{
  "tie_word_embeddings": false,
  "lr_mult_down": 1.5,
  "max_seq_len": 128
}
Each number is 200 + 30 x the weight over its row's rms, rounded and kept within 0 to 999. Layers, rows and columns count from 0. The size before them is the row's rms in percent of the matrix's.

# layer 2 MLP up, 704x256, rms 0.0957, rows 199-217, columns 128-255
099,168,179,232,225,234,216,201,123,236,218,229,204,231,203,166,188,212,215,207,156,192,176,197,184,188,180,207,184,155,219,199,198,219,223,139,224,149,168,184,219,228,146,204,224,209,190,213,180,187,230,217,188,256,210,170,279,174,217,166,225,178,233,178,210,193,186,195,210,195,169,240,195,186,137,216,193,200,227,169,212,213,188,157,150,176,173,163,230,227,216,234,184,161,240,191,224,190,199,183,203,192,229,218,179,174,199,209,218,149,135,208,208,180,257,146,220,187,190,266,227,147,199,219,270,192,199,244,225
104,139,233,282,187,217,191,164,252,222,175,234,178,199,204,187,237,171,182,220,176,165,184,153,205,221,189,172,194,208,164,222,214,208,249,199,166,217,194,224,187,199,186,213,200,230,167,129,223,221,198,162,160,150,234,242,191,261,217,206,186,187,186,204,148,202,232,216,198,219,210,178,220,216,230,192,224,214,153,250,210,207,194,199,180,226,175,189,225,179,240,174,159,201,224,176,239,195,196,196,198,203,173,139,173,212,191,183,223,126,213,230,242,171,201,184,152,194,179,192,186,246,250,210,215,182,225,251,176
103,149,239,224,169,205,149,144,195,148,184,209,186,207,215,124,201,188,144,175,224,247,174,202,131,251,159,259,157,212,207,206,186,226,195,190,200,131,165,234,242,207,211,157,198,198,228,140,234,209,173,195,165,176,239,186,235,198,168,184,237,198,193,192,206,201,279,138,218,231,162,228,187,205,238,189,227,215,163,150,227,139,193,236,210,218,199,232,180,189,168,210,202,216,242,207,176,161,144,207,228,245,247,217,159,220,155,182,168,198,182,214,163,217,185,210,231,148,214,179,227,247,211,220,167,185,156,187,199
100,203,144,174,213,223,188,199,206,240,220,188,174,246,179,141,211,239,217,221,178,204,177,241,197,202,236,244,189,219,210,156,250,236,229,220,189,221,192,190,258,240,139,196,179,178,215,194,176,183,230,194,200,209,205,185,186,244,219,246,222,204,216,228,263,222,204,201,243,168,203,191,213,240,144,149,220,191,165,260,206,242,205,189,171,247,227,157,175,210,164,252,176,163,207,213,145,216,171,243,173,226,201,215,220,114,196,207,251,215,165,248,210,162,186,237,144,187,244,233,223,156,170,221,149,204,191,187,186
094,205,185,193,196,189,164,221,184,207,223,162,210,216,155,179,228,204,166,138,191,183,166,204,204,197,121,214,219,181,266,170,232,222,201,230,246,193,234,180,233,173,224,242,222,212,219,221,174,201,207,268,240,260,150,123,186,158,203,202,246,175,214,170,182,264,214,232,212,232,183,209,204,187,213,219,226,156,228,210,204,138,193,163,198,174,181,178,135,206,194,221,163,205,199,188,191,190,231,218,223,269,232,174,153,197,248,234,201,193,193,253,249,208,242,205,202,180,254,225,216,206,207,242,231,164,168,215,251
110,192,172,209,185,183,188,216,215,166,192,214,262,203,188,164,214,131,192,193,251,158,207,211,204,233,176,244,170,209,230,171,266,211,233,207,257,211,228,160,150,205,182,190,259,148,181,160,264,213,235,196,184,151,227,207,210,181,225,197,127,228,205,186,252,190,213,193,250,186,236,207,164,168,241,221,209,197,228,197,200,223,188,144,165,211,218,200,162,237,210,196,171,190,244,178,184,142,210,242,155,242,240,172,222,138,212,234,188,189,202,217,182,219,189,224,147,149,229,226,213,198,212,236,143,185,148,172,220
099,192,193,226,220,215,157,178,212,245,168,175,203,145,218,185,160,245,180,208,171,179,249,182,209,236,210,231,217,186,198,205,223,236,184,173,187,182,173,200,186,234,217,212,224,169,203,224,202,201,183,200,169,230,177,240,240,176,222,203,204,207,216,178,195,208,211,205,202,168,246,182,195,185,175,171,198,166,175,172,194,194,147,199,217,195,212,180,174,209,215,193,244,205,179,184,201,239,261,176,258,181,236,230,199,171,187,205,194,247,184,182,272,203,247,170,184,166,204,206,237,188,204,269,183,216,238,174,191
096,189,220,240,210,156,213,156,303,208,201,182,144,175,169,266,158,145,183,240,199,219,172,178,225,184,215,212,212,229,192,190,168,226,235,183,210,204,246,216,227,195,179,178,202,204,171,213,205,168,202,200,228,224,186,228,169,173,171,207,206,265,160,180,209,245,183,183,205,209,185,222,261,243,225,149,187,162,174,206,177,192,206,232,232,214,136,221,229,173,215,232,230,169,187,173,197,195,185,122,215,195,206,182,235,221,274,177,176,168,212,209,182,193,191,233,150,229,276,244,209,271,225,188,230,219,144,231,180
099,204,234,223,160,186,200,147,163,208,231,188,197,225,170,169,230,185,228,193,206,178,261,202,162,197,169,233,112,147,217,193,183,240,155,174,186,191,137,226,134,236,183,210,235,190,210,213,209,184,146,200,253,244,156,186,223,180,146,205,217,192,161,202,223,162,224,192,222,177,174,183,206,222,212,235,145,190,221,211,222,164,131,185,190,157,201,191,204,191,236,162,246,210,158,199,182,235,167,205,239,190,190,219,213,241,219,201,253,174,217,193,229,185,143,226,122,222,169,229,252,178,136,198,170,229,242,206,235
100,270,208,163,194,226,223,184,163,183,192,147,202,203,168,211,191,192,213,148,206,220,193,141,213,215,209,170,195,217,206,215,209,201,193,203,216,249,128,173,188,214,175,117,239,192,178,180,169,193,190,194,179,176,220,181,273,220,183,196,133,179,210,247,202,193,216,218,71,178,174,168,168,214,205,259,217,158,181,218,230,186,190,212,232,171,196,215,193,222,213,236,179,169,209,225,187,284,130,197,181,255,233,204,241,176,206,189,185,213,174,175,145,189,234,194,238,215,239,187,213,129,224,207,207,159,206,214,158
092,218,243,168,243,197,187,244,177,175,172,197,190,217,226,196,203,196,182,169,193,190,173,138,237,161,188,206,219,189,220,232,139,157,217,193,143,205,189,242,160,181,212,211,196,233,201,194,247,181,192,165,198,208,215,144,240,173,260,175,175,246,149,247,212,237,212,161,190,267,173,210,233,198,194,199,212,202,173,233,239,123,219,197,202,195,206,241,162,240,195,202,163,195,242,156,258,179,173,218,220,166,188,248,207,206,180,218,207,164,223,189,171,202,251,205,172,153,246,196,280,182,213,213,175,228,104,216,198
095,209,208,233,200,188,195,215,171,130,163,169,209,187,242,190,234,151,214,226,197,215,233,197,247,222,195,144,204,233,172,166,191,172,241,214,234,176,255,189,176,190,189,182,133,176,179,227,187,212,172,147,204,162,187,244,182,178,238,227,235,205,216,162,206,162,204,173,165,198,183,192,280,201,185,230,176,189,192,136,193,214,218,160,205,206,156,198,158,193,201,227,222,200,218,254,226,192,164,210,176,195,178,200,214,119,209,146,206,184,207,151,188,242,229,231,175,242,169,196,225,227,209,235,183,187,307,167,228
100,156,173,170,178,204,213,153,176,187,150,186,207,154,151,203,244,185,192,192,163,211,204,185,196,168,222,218,145,249,243,150,162,196,221,188,219,200,241,163,185,222,227,200,236,208,178,202,227,189,192,211,191,189,145,217,204,196,182,199,197,316,221,197,161,197,212,164,201,234,176,176,201,166,249,184,203,268,156,201,133,221,162,232,260,175,216,220,175,161,149,193,217,236,188,170,215,147,239,213,222,173,200,224,143,196,177,188,215,188,252,209,234,185,169,188,179,167,248,145,225,140,196,174,148,216,273,189,215
098,233,249,198,206,150,231,153,222,156,224,272,228,139,219,264,232,221,222,236,257,155,191,164,196,206,195,226,198,225,217,222,197,230,223,154,187,220,229,172,182,181,135,207,201,183,168,181,186,245,198,184,180,204,240,198,271,192,205,212,175,221,208,142,202,189,240,243,257,216,201,208,232,196,203,182,230,214,200,263,190,182,222,191,209,202,228,201,176,211,183,160,197,157,151,227,186,196,196,158,217,210,173,210,191,257,224,184,217,236,193,131,176,166,203,141,216,232,188,203,214,211,234,187,250,241,189,226,218
097,160,157,227,148,178,226,225,189,207,205,157,220,185,156,208,210,235,207,199,180,214,164,240,219,189,181,175,225,167,170,240,179,188,219,231,246,213,197,228,149,200,215,149,203,170,192,182,175,199,242,175,199,206,204,266,213,301,171,218,144,191,174,163,193,174,231,192,173,231,168,218,226,237,221,201,167,238,170,227,135,233,217,202,225,205,221,233,232,194,181,163,220,261,190,217,160,195,232,181,158,233,211,251,203,193,190,204,194,216,201,165,155,212,238,231,141,228,189,196,175,221,206,156,245,206,212,205,186
083,175,181,222,157,204,190,163,202,183,233,195,231,238,216,204,198,162,186,151,118,242,167,198,233,209,190,213,256,225,231,128,209,201,197,172,150,270,234,254,211,189,225,203,123,205,187,194,185,216,244,217,183,173,205,224,209,201,229,217,217,208,167,199,237,208,254,221,168,182,184,193,239,222,260,183,253,256,250,235,197,216,216,174,240,190,198,182,204,238,181,196,208,199,148,190,166,155,276,168,218,254,140,180,188,206,197,206,187,196,216,160,192,202,207,202,229,205,184,229,181,241,278,208,178,199,224,194,187
100,252,197,203,259,171,158,185,162,217,145,217,205,203,189,193,234,196,201,194,193,238,190,179,224,130,241,165,181,180,208,221,129,231,215,213,194,219,251,225,214,163,231,175,131,235,200,201,168,242,198,216,228,214,166,205,165,171,201,191,194,188,199,218,219,174,219,136,213,188,165,190,215,238,215,191,197,159,194,184,184,159,161,206,164,185,195,148,190,176,171,239,151,225,192,175,178,205,219,201,221,201,187,165,156,164,233,211,225,175,195,167,211,141,146,218,206,182,289,203,277,226,221,217,197,190,178,169,191
095,195,175,176,186,161,207,229,166,216,184,234,231,207,218,166,198,218,241,168,216,186,157,176,220,245,166,204,209,189,199,171,246,201,180,148,207,152,214,210,205,189,200,194,180,279,217,187,179,254,132,202,242,197,181,201,168,191,210,161,161,150,189,212,243,157,200,249,185,227,230,133,141,188,226,156,207,208,209,186,237,240,206,217,188,217,161,207,153,240,185,181,270,194,213,182,202,204,197,187,180,198,238,187,223,171,223,139,240,184,259,201,184,223,225,198,207,165,172,180,165,136,230,202,195,192,186,199,222
099,171,214,187,217,151,239,169,222,192,225,214,148,222,143,149,157,168,206,208,240,217,196,143,189,236,131,201,203,177,206,172,233,249,199,209,100,196,193,223,181,219,211,207,226,221,269,198,173,210,142,209,236,231,254,176,198,216,156,185,226,164,127,168,184,192,240,139,235,213,210,220,199,218,207,181,190,157,213,207,200,178,190,205,177,197,189,216,202,238,194,208,248,217,236,212,225,217,176,212,211,217,150,199,230,237,213,146,224,218,204,216,204,177,174,220,247,223,180,210,213,205,194,209,190,126,292,177,166
# layer 2 MLP down (transposed), 704x256, rms 0.0422, rows 199-216, columns 128-255
096,235,213,194,195,280,235,202,202,197,190,206,177,183,217,225,209,158,221,193,201,272,169,213,221,195,166,203,195,219,216,184,170,247,137,234,198,237,246,201,155,209,200,201,167,181,201,165,255,225,217,171,244,160,137,206,208,216,182,185,176,212,190,191,195,188,219,202,232,205,188,131,198,208,210,194,224,183,205,204,177,197,224,251,202,247,264,222,176,206,222,175,228,234,139,180,234,234,199,212,223,196,190,171,272,183,217,228,154,206,240,166,219,238,162,209,233,222,206,133,201,200,208,229,152,179,177,217,168
102,185,222,216,201,174,210,195,207,193,209,197,217,137,186,254,195,243,220,223,171,162,132,202,176,195,213,296,209,201,178,136,176,199,205,229,161,187,204,210,209,198,147,146,199,233,205,199,180,146,186,196,223,202,223,156,188,226,173,222,169,217,142,172,233,203,229,162,221,177,148,165,235,211,205,181,193,226,133,280,184,178,191,232,259,153,172,217,215,228,209,200,185,190,207,191,186,220,146,190,249,204,239,238,140,203,254,168,217,224,180,164,243,180,200,174,176,230,219,196,262,166,249,221,204,185,240,191,253
101,233,151,186,227,250,206,216,189,133,214,243,230,231,164,197,203,211,176,176,202,184,208,212,200,205,190,226,195,218,170,202,194,208,168,190,210,254,242,188,229,151,211,159,185,217,229,197,220,216,118,174,203,240,222,129,235,241,227,208,183,262,193,157,216,208,249,218,183,187,139,216,254,235,221,167,228,220,223,192,267,181,183,221,164,234,248,217,203,188,147,197,205,166,213,231,177,155,212,213,203,193,187,198,248,208,204,250,175,168,168,201,232,154,204,219,184,174,238,215,252,283,178,155,218,171,159,231,196
101,212,211,166,214,186,214,218,221,286,234,243,163,274,176,202,207,195,232,158,189,202,216,198,162,216,143,160,205,175,203,185,218,220,201,192,224,239,172,169,243,196,239,248,195,249,149,157,203,177,220,221,194,199,192,266,240,225,198,206,205,154,234,202,223,202,184,197,216,161,147,194,242,226,233,172,168,214,169,184,162,161,128,213,233,186,179,198,181,205,134,199,177,177,146,215,202,251,212,168,230,231,205,189,229,183,241,183,234,134,176,226,248,215,192,219,218,171,220,181,224,231,155,171,209,205,200,222,212
099,175,161,231,179,195,223,217,191,180,212,167,230,210,147,166,203,206,195,145,171,156,185,224,200,210,190,228,236,197,254,256,201,209,215,200,225,202,205,166,170,226,157,227,226,220,184,186,133,244,218,222,183,162,195,174,190,164,230,200,204,153,225,199,210,161,122,208,148,195,188,166,189,149,215,255,177,182,237,185,215,248,205,156,168,166,250,174,154,188,179,195,192,232,181,240,173,182,235,312,230,220,161,231,182,171,212,213,184,196,197,150,192,192,189,257,203,213,160,193,234,225,171,198,211,219,155,166,162
104,218,202,216,167,188,233,192,215,188,229,179,200,192,178,218,191,231,200,184,165,180,186,238,218,140,227,252,234,200,185,187,172,210,184,195,189,216,182,148,193,221,186,226,236,221,244,201,251,201,233,196,178,248,220,187,206,204,206,205,177,205,142,196,184,248,249,177,231,155,211,220,158,185,226,166,249,152,205,160,178,214,143,200,205,222,195,198,187,231,215,199,168,178,161,208,234,175,212,150,180,224,252,241,176,220,217,251,165,217,220,201,212,136,226,221,135,246,181,193,298,153,273,207,166,184,253,167,219
098,199,216,155,207,149,203,157,255,210,197,217,189,217,209,193,156,209,238,212,169,154,158,211,207,190,159,257,234,237,210,159,174,186,193,239,212,191,235,236,133,170,184,199,198,221,207,188,192,210,170,236,190,236,211,200,135,176,241,207,217,188,214,207,259,239,203,240,209,210,210,248,185,207,259,238,156,176,184,200,210,232,211,167,207,216,196,194,203,157,207,237,195,180,134,225,198,218,244,148,211,148,213,201,214,212,240,226,183,145,206,199,166,218,157,194,238,188,202,170,285,133,196,161,217,275,242,204,156
100,189,219,181,148,171,278,187,169,157,176,211,208,229,215,178,216,153,225,211,147,193,195,246,266,219,201,176,175,186,211,188,203,206,164,150,156,195,167,207,261,142,184,182,232,232,155,162,272,180,190,206,213,195,155,246,173,213,153,190,213,216,164,148,253,184,209,251,228,155,232,222,150,185,142,141,149,175,207,205,227,191,172,208,215,194,193,225,211,221,202,175,206,169,192,159,202,216,169,135,215,188,208,220,147,206,154,190,152,137,197,205,190,183,184,223,181,170,195,227,223,196,188,226,195,233,204,229,229
099,244,160,177,165,198,225,170,178,296,196,228,190,212,201,237,261,179,205,201,172,162,171,186,210,198,262,175,171,152,212,180,220,233,163,182,243,179,166,235,181,197,196,162,191,153,172,170,217,190,134,218,222,185,214,199,169,211,184,164,187,205,150,243,270,265,183,218,225,199,170,221,194,143,254,188,172,262,178,173,237,237,180,172,223,201,204,198,189,187,174,158,196,173,210,207,228,195,176,192,212,203,188,212,164,216,191,179,178,155,211,220,212,212,200,272,185,202,186,187,170,202,192,187,229,177,267,163,239
098,221,231,240,207,208,220,191,177,165,207,186,287,178,221,193,204,201,199,152,222,146,172,193,219,181,188,169,173,198,233,203,200,231,202,197,229,277,164,184,136,189,215,183,179,226,216,143,198,134,218,162,225,193,231,183,242,210,178,148,161,192,136,254,186,227,209,182,146,215,199,178,233,195,221,185,199,207,224,211,214,202,194,190,221,196,160,240,209,214,224,212,186,209,150,188,185,243,197,208,182,197,166,206,199,184,224,222,168,210,209,194,194,138,247,258,224,249,173,192,201,203,198,166,152,191,231,208,246
096,122,165,151,171,188,225,143,172,216,212,171,232,202,200,227,228,224,191,246,148,201,250,232,228,140,204,245,212,177,168,240,167,147,229,216,215,221,226,205,248,219,204,207,229,158,203,208,225,196,216,141,203,187,179,213,184,108,161,217,248,276,131,179,212,157,190,177,166,157,195,167,193,169,225,169,199,192,231,209,182,226,150,179,178,201,193,133,227,186,143,194,219,175,225,131,174,197,194,200,231,233,191,155,180,246,211,183,156,177,170,170,151,204,181,211,214,192,178,225,201,198,224,203,202,210,237,141,242
101,194,243,164,202,198,202,189,146,233,171,192,174,272,247,240,259,225,178,212,108,183,192,195,194,180,212,229,143,200,204,158,219,188,203,156,170,143,236,258,220,199,146,153,194,188,199,218,194,193,192,248,238,167,222,180,154,199,219,218,179,178,184,179,147,215,240,258,200,207,218,184,209,202,211,252,183,185,215,183,207,185,202,167,216,195,195,197,210,209,235,193,300,115,213,278,212,158,236,221,188,201,242,191,198,237,221,193,217,188,181,207,221,157,211,206,174,170,183,140,181,159,124,210,216,189,179,263,180
100,169,195,229,237,237,196,232,160,218,187,265,215,198,217,216,189,210,210,157,195,199,184,203,227,181,199,177,149,214,173,188,165,170,218,201,170,249,229,187,199,204,197,266,225,119,183,159,170,223,201,185,183,208,155,175,217,141,222,236,155,184,164,244,74,211,233,208,224,236,220,228,219,214,202,153,212,225,219,249,158,227,233,204,145,241,196,204,190,184,199,195,217,184,226,205,216,225,193,200,171,190,215,201,216,154,142,236,223,189,225,179,222,166,165,206,214,225,220,159,192,182,221,205,211,283,198,144,243
102,188,221,197,271,171,175,217,222,151,227,173,186,205,200,220,257,164,150,189,215,199,231,224,174,180,239,184,188,251,158,171,213,181,206,163,293,218,227,199,221,192,151,215,198,202,144,153,201,228,186,159,228,214,174,204,186,187,185,226,179,216,120,111,261,212,197,216,196,246,144,197,210,166,226,202,165,230,246,198,203,193,235,214,204,206,203,220,198,218,136,214,159,201,187,144,201,236,174,214,216,201,251,206,213,181,209,193,243,179,216,197,183,230,175,219,179,225,181,196,141,170,215,234,199,242,159,223,146
099,259,210,214,216,193,225,230,213,181,225,191,188,224,228,163,241,218,207,221,224,205,239,190,223,189,164,157,182,124,172,179,169,232,200,187,154,174,195,224,215,184,175,171,181,167,199,211,186,243,193,225,170,183,157,212,242,164,223,182,253,196,165,218,203,180,165,184,251,198,208,157,205,193,191,243,193,164,220,218,221,260,192,179,199,175,170,212,215,208,237,201,217,200,153,204,171,248,234,207,200,244,208,193,206,161,211,191,159,190,189,192,225,119,242,214,193,188,184,206,245,196,238,205,194,229,196,217,147
087,249,205,213,186,183,211,213,215,230,174,220,190,176,271,207,218,198,256,202,188,223,190,208,218,231,187,185,205,204,184,187,186,222,241,212,209,163,251,203,210,167,199,232,216,216,204,159,194,201,206,216,213,200,251,149,219,185,206,216,201,159,372,233,137,210,178,224,227,199,213,190,204,164,170,174,141,196,171,192,227,211,151,189,178,204,229,214,205,218,200,193,211,207,237,214,177,203,183,227,214,175,244,226,221,230,239,187,202,210,158,198,138,209,190,144,162,240,164,222,232,220,68,226,208,234,168,208,219
095,206,256,223,183,237,217,232,190,176,186,224,225,211,210,172,158,184,176,214,251,211,204,246,175,163,227,259,207,229,165,204,226,216,201,234,200,163,203,159,220,229,200,239,251,230,180,179,205,180,157,259,188,184,202,165,155,207,203,188,146,206,189,183,242,232,174,200,201,198,220,226,235,232,176,198,205,114,203,253,191,154,209,217,195,199,199,196,237,234,175,176,167,252,224,219,224,204,271,184,140,159,183,187,223,185,149,224,224,242,166,180,196,239,213,168,183,247,217,194,203,210,217,204,225,193,191,247,238
099,155,194,175,231,236,182,225,225,188,183,226,156,226,175,236,191,236,147,190,215,193,167,225,229,167,206,161,209,241,235,194,154,202,221,182,221,162,226,246,181,241,161,153,190,262,201,190,231,181,177,200,207,195,217,171,213,179,229,176,227,202,184,202,227,179,205,238,210,217,186,169,248,224,166,250,216,169,175,142,239,214,226,180,170,172,202,225,166,219,165,155,224,241,201,230,212,148,219,202,159,173,235,210,195,153,196,222,211,245,213,210,253,263,180,149,159,210,224,160,195,140,249,206,206,227,128,154,214
# layer 2 MLP gate, 704x256, rms 0.0957, rows 200-217, columns 128-255
107,222,192,193,151,197,214,205,201,220,215,162,229,224,206,241,221,132,199,189,188,222,203,156,245,130,243,218,234,180,268,231,224,222,158,163,248,175,253,205,174,179,212,172,220,143,178,220,211,220,173,201,222,183,193,256,156,245,153,180,205,198,168,214,211,208,153,185,196,200,186,251,126,183,237,209,178,181,202,188,213,170,194,137,256,149,199,200,215,204,238,229,202,246,216,182,174,202,243,221,181,216,232,125,209,203,146,171,171,185,227,191,142,238,230,218,222,173,172,186,202,245,192,165,229,240,187,203,252
099,185,144,203,206,206,211,232,241,196,145,246,214,196,174,183,200,162,216,217,197,209,183,138,190,191,219,200,181,227,215,189,239,204,205,160,249,189,246,205,187,188,180,185,237,150,225,193,230,187,181,178,224,279,167,193,164,220,158,238,247,223,151,190,228,188,192,187,165,212,222,180,207,183,168,220,222,201,134,194,220,170,162,193,204,175,199,198,131,238,168,187,244,186,230,252,234,147,210,215,195,197,207,191,198,260,217,230,160,176,160,227,162,187,245,193,220,220,247,223,218,179,182,193,190,188,188,148,190
101,190,219,223,209,192,263,192,233,188,189,214,247,154,206,214,203,217,203,170,232,163,187,174,208,225,191,228,180,203,172,205,189,215,222,245,254,185,203,199,221,191,192,215,182,208,193,200,175,171,182,189,248,179,238,244,242,174,188,166,203,217,239,189,190,208,185,233,185,234,182,205,192,192,209,224,226,156,203,214,186,194,211,219,217,187,176,184,102,270,238,194,189,188,181,228,216,212,198,229,212,221,154,214,201,156,197,219,231,118,247,242,234,240,160,186,190,214,203,206,148,214,196,210,172,182,216,191,221
100,207,262,173,211,224,214,158,170,204,189,258,198,198,231,234,231,183,198,218,177,252,186,176,179,225,227,246,145,127,191,188,233,212,206,145,147,235,203,244,227,185,180,207,192,236,221,241,228,183,171,180,216,244,217,228,185,235,187,210,206,241,185,203,209,239,205,146,198,198,171,177,216,219,208,157,215,191,217,180,191,171,187,227,236,220,100,273,216,211,159,225,245,204,208,193,176,195,155,156,217,128,211,177,197,179,161,221,204,200,213,178,187,274,193,159,213,147,261,190,167,193,201,187,153,177,215,218,154
106,150,196,220,180,179,179,202,221,217,257,214,226,169,205,188,229,220,164,192,224,222,170,183,288,184,233,146,201,207,207,199,260,209,204,237,156,170,194,234,204,205,168,219,232,203,229,228,178,135,190,228,206,195,188,163,180,217,182,232,178,192,203,221,221,224,197,207,191,192,199,275,179,186,260,203,217,130,215,213,212,193,163,203,163,187,196,192,215,219,160,113,165,186,230,163,193,204,224,212,141,214,254,155,254,213,257,227,149,229,218,178,199,196,220,200,196,214,179,165,215,233,156,167,218,176,268,181,175
096,235,257,170,218,217,188,149,234,260,200,262,181,213,237,246,194,250,202,223,207,168,243,215,243,168,224,238,177,189,207,238,187,198,204,199,182,208,223,152,216,191,236,197,197,190,148,146,242,253,249,154,179,185,227,168,207,172,168,194,175,157,177,222,267,174,221,223,194,139,197,147,188,163,128,228,194,208,141,246,182,204,193,160,229,261,229,187,196,240,194,185,162,181,203,192,168,180,157,197,236,224,239,199,188,229,225,231,196,228,184,171,192,193,203,200,203,224,270,226,209,231,230,194,176,188,221,200,211
102,222,147,204,196,179,177,196,177,214,193,205,169,221,236,182,276,212,186,174,231,190,191,154,179,215,211,176,265,180,258,182,192,220,283,196,217,195,249,183,170,252,203,158,207,176,227,208,187,191,208,231,169,209,189,215,194,255,223,212,187,161,172,180,140,236,184,225,230,233,135,267,212,257,208,230,209,216,221,154,180,134,227,208,202,216,166,207,210,152,264,238,226,213,206,232,196,210,181,193,214,203,236,198,217,167,226,170,263,256,173,226,221,193,219,195,197,235,148,174,215,193,148,117,178,189,222,182,189
103,235,187,236,205,223,204,155,215,254,170,208,194,240,236,209,196,233,180,221,154,234,226,215,165,218,164,213,241,189,212,169,158,223,226,161,230,189,185,179,194,218,227,199,198,207,235,174,231,166,186,187,164,192,227,192,204,181,195,201,258,205,165,243,221,241,182,246,176,154,155,224,210,163,202,213,164,164,172,199,221,192,220,183,236,248,207,229,195,164,175,196,135,232,149,196,247,220,220,192,218,165,204,143,178,172,201,180,162,206,235,226,182,225,166,245,210,202,232,153,161,245,206,218,243,215,280,153,181
097,165,232,246,246,180,272,213,220,136,157,250,179,185,200,190,204,184,210,218,253,172,178,206,153,197,202,207,197,177,230,120,194,207,262,171,243,209,180,207,142,220,200,226,218,205,177,207,189,130,213,188,259,222,154,180,207,163,161,155,197,243,210,216,225,210,176,191,215,174,240,174,155,223,177,176,195,168,226,186,175,220,166,208,179,167,213,245,227,208,202,204,196,239,164,192,254,173,221,247,198,197,159,140,219,169,224,246,246,197,207,200,189,167,242,220,214,217,183,204,166,210,235,177,212,176,255,193,187
095,220,217,260,178,177,186,236,207,219,165,203,261,198,239,221,201,197,201,192,207,242,162,207,220,224,209,179,177,249,272,218,247,205,212,160,198,148,192,184,184,136,190,170,147,241,194,175,196,187,167,268,244,213,214,199,170,269,259,263,206,134,242,190,129,244,197,211,226,220,193,227,222,182,206,217,187,168,188,226,229,177,239,173,248,204,210,241,243,192,256,188,217,181,195,184,194,234,236,152,132,227,230,181,122,178,260,199,145,252,218,247,191,178,176,250,200,224,237,192,133,238,197,215,229,141,209,260,168
097,177,152,164,240,155,185,219,217,235,226,209,223,188,222,211,198,258,250,187,245,202,173,209,171,189,180,226,172,186,196,182,197,189,171,209,175,254,156,239,215,206,217,221,186,245,214,238,180,229,199,224,230,239,165,228,175,219,149,193,115,200,266,170,208,256,207,198,169,205,275,203,164,231,147,150,222,162,190,224,226,207,164,273,187,149,216,176,252,190,228,231,196,199,231,248,216,175,203,219,214,229,191,192,205,162,213,224,193,214,187,294,192,167,207,233,232,195,219,212,196,160,147,188,209,214,172,207,136
098,181,194,188,215,207,201,220,147,188,198,196,230,168,203,269,172,178,218,250,189,214,191,207,177,190,200,124,200,226,257,236,185,156,144,205,243,217,227,184,206,213,206,210,220,196,222,239,224,218,185,260,234,187,186,177,198,173,132,191,257,156,201,226,151,216,212,188,210,282,225,177,225,161,223,242,191,219,173,170,166,210,212,234,194,221,214,206,177,196,250,214,193,221,147,204,253,201,204,174,167,204,229,168,204,210,185,211,221,199,233,189,166,212,185,233,233,150,207,187,94,229,171,168,251,231,205,165,189
098,159,211,206,191,255,136,157,188,197,196,191,232,191,169,217,244,149,173,192,216,201,195,178,187,188,183,189,181,202,169,218,191,150,164,165,222,129,248,193,240,267,199,228,184,222,186,217,214,193,185,229,179,149,141,189,212,197,200,216,203,194,205,215,181,217,178,167,224,204,254,211,205,215,193,203,205,197,157,195,236,233,173,237,203,220,160,209,238,140,234,181,191,250,210,231,189,192,196,217,167,184,207,171,144,185,223,217,208,226,238,157,204,195,197,199,209,213,173,220,194,188,170,210,196,200,251,127,203
102,179,217,191,210,237,201,219,165,178,231,229,202,231,199,186,208,172,208,209,132,149,189,206,236,192,186,194,176,227,194,180,213,185,218,203,228,228,210,263,191,172,149,182,181,179,184,200,227,192,228,198,165,162,244,222,188,195,171,196,236,230,186,175,223,203,201,176,208,204,195,249,199,231,185,188,160,156,147,216,166,225,167,225,217,204,268,262,256,199,201,194,147,161,230,243,217,234,198,171,181,256,184,219,151,155,153,198,198,256,188,239,121,208,210,207,177,178,182,169,207,223,140,222,206,216,235,175,139
083,173,200,189,256,238,179,165,206,186,203,222,216,215,178,190,230,185,195,189,229,244,159,207,230,166,230,244,208,184,223,215,210,176,159,180,213,189,139,154,191,214,213,196,222,207,167,250,218,164,136,180,201,221,144,262,252,230,179,178,181,228,128,219,223,151,170,205,218,149,225,192,166,235,194,213,242,206,163,209,145,237,209,258,197,138,192,197,154,167,169,179,243,231,185,178,218,141,184,166,171,207,294,229,194,198,193,174,180,189,220,226,216,191,243,241,181,229,194,193,232,185,228,185,262,212,158,189,210
096,218,234,208,230,166,205,138,172,140,157,174,168,240,151,270,236,191,193,223,222,190,209,232,197,199,206,217,226,198,193,209,177,149,204,265,210,174,261,219,192,206,148,138,162,214,224,169,272,193,163,158,246,190,187,236,241,209,148,187,187,191,174,230,201,174,186,223,179,142,251,249,206,210,195,185,140,178,189,144,195,172,187,190,169,177,187,177,202,199,203,188,225,169,180,133,225,169,207,159,203,238,198,174,172,178,172,184,244,174,208,201,168,199,201,173,205,185,255,264,220,169,187,187,162,176,140,189,114
093,174,155,199,235,198,186,172,222,208,197,227,168,193,200,201,203,216,220,206,158,208,140,193,153,171,169,155,189,188,188,203,210,227,184,199,199,186,190,197,190,204,177,188,180,225,183,158,248,195,222,163,216,183,226,190,187,180,198,180,220,188,199,182,217,171,186,273,258,167,180,154,148,235,216,263,174,191,206,167,265,187,233,187,218,215,167,170,202,192,160,176,229,269,183,215,215,194,189,192,167,140,211,246,188,153,227,148,177,210,198,171,208,236,176,186,194,171,188,163,207,160,178,202,176,190,162,172,229
103,255,235,144,142,188,250,173,172,174,226,210,169,177,186,153,200,174,237,189,209,221,199,173,197,228,159,255,231,192,169,211,167,240,194,189,206,210,191,207,210,244,223,171,203,125,215,155,225,246,234,180,203,226,183,161,189,207,200,177,224,216,123,202,157,170,186,200,203,199,185,220,235,189,183,192,196,152,224,159,231,185,179,252,182,224,194,254,168,212,195,170,198,206,201,184,213,187,158,189,233,195,128,178,174,158,217,199,230,186,248,213,192,233,166,190,215,209,157,210,193,190,220,217,164,152,209,185,189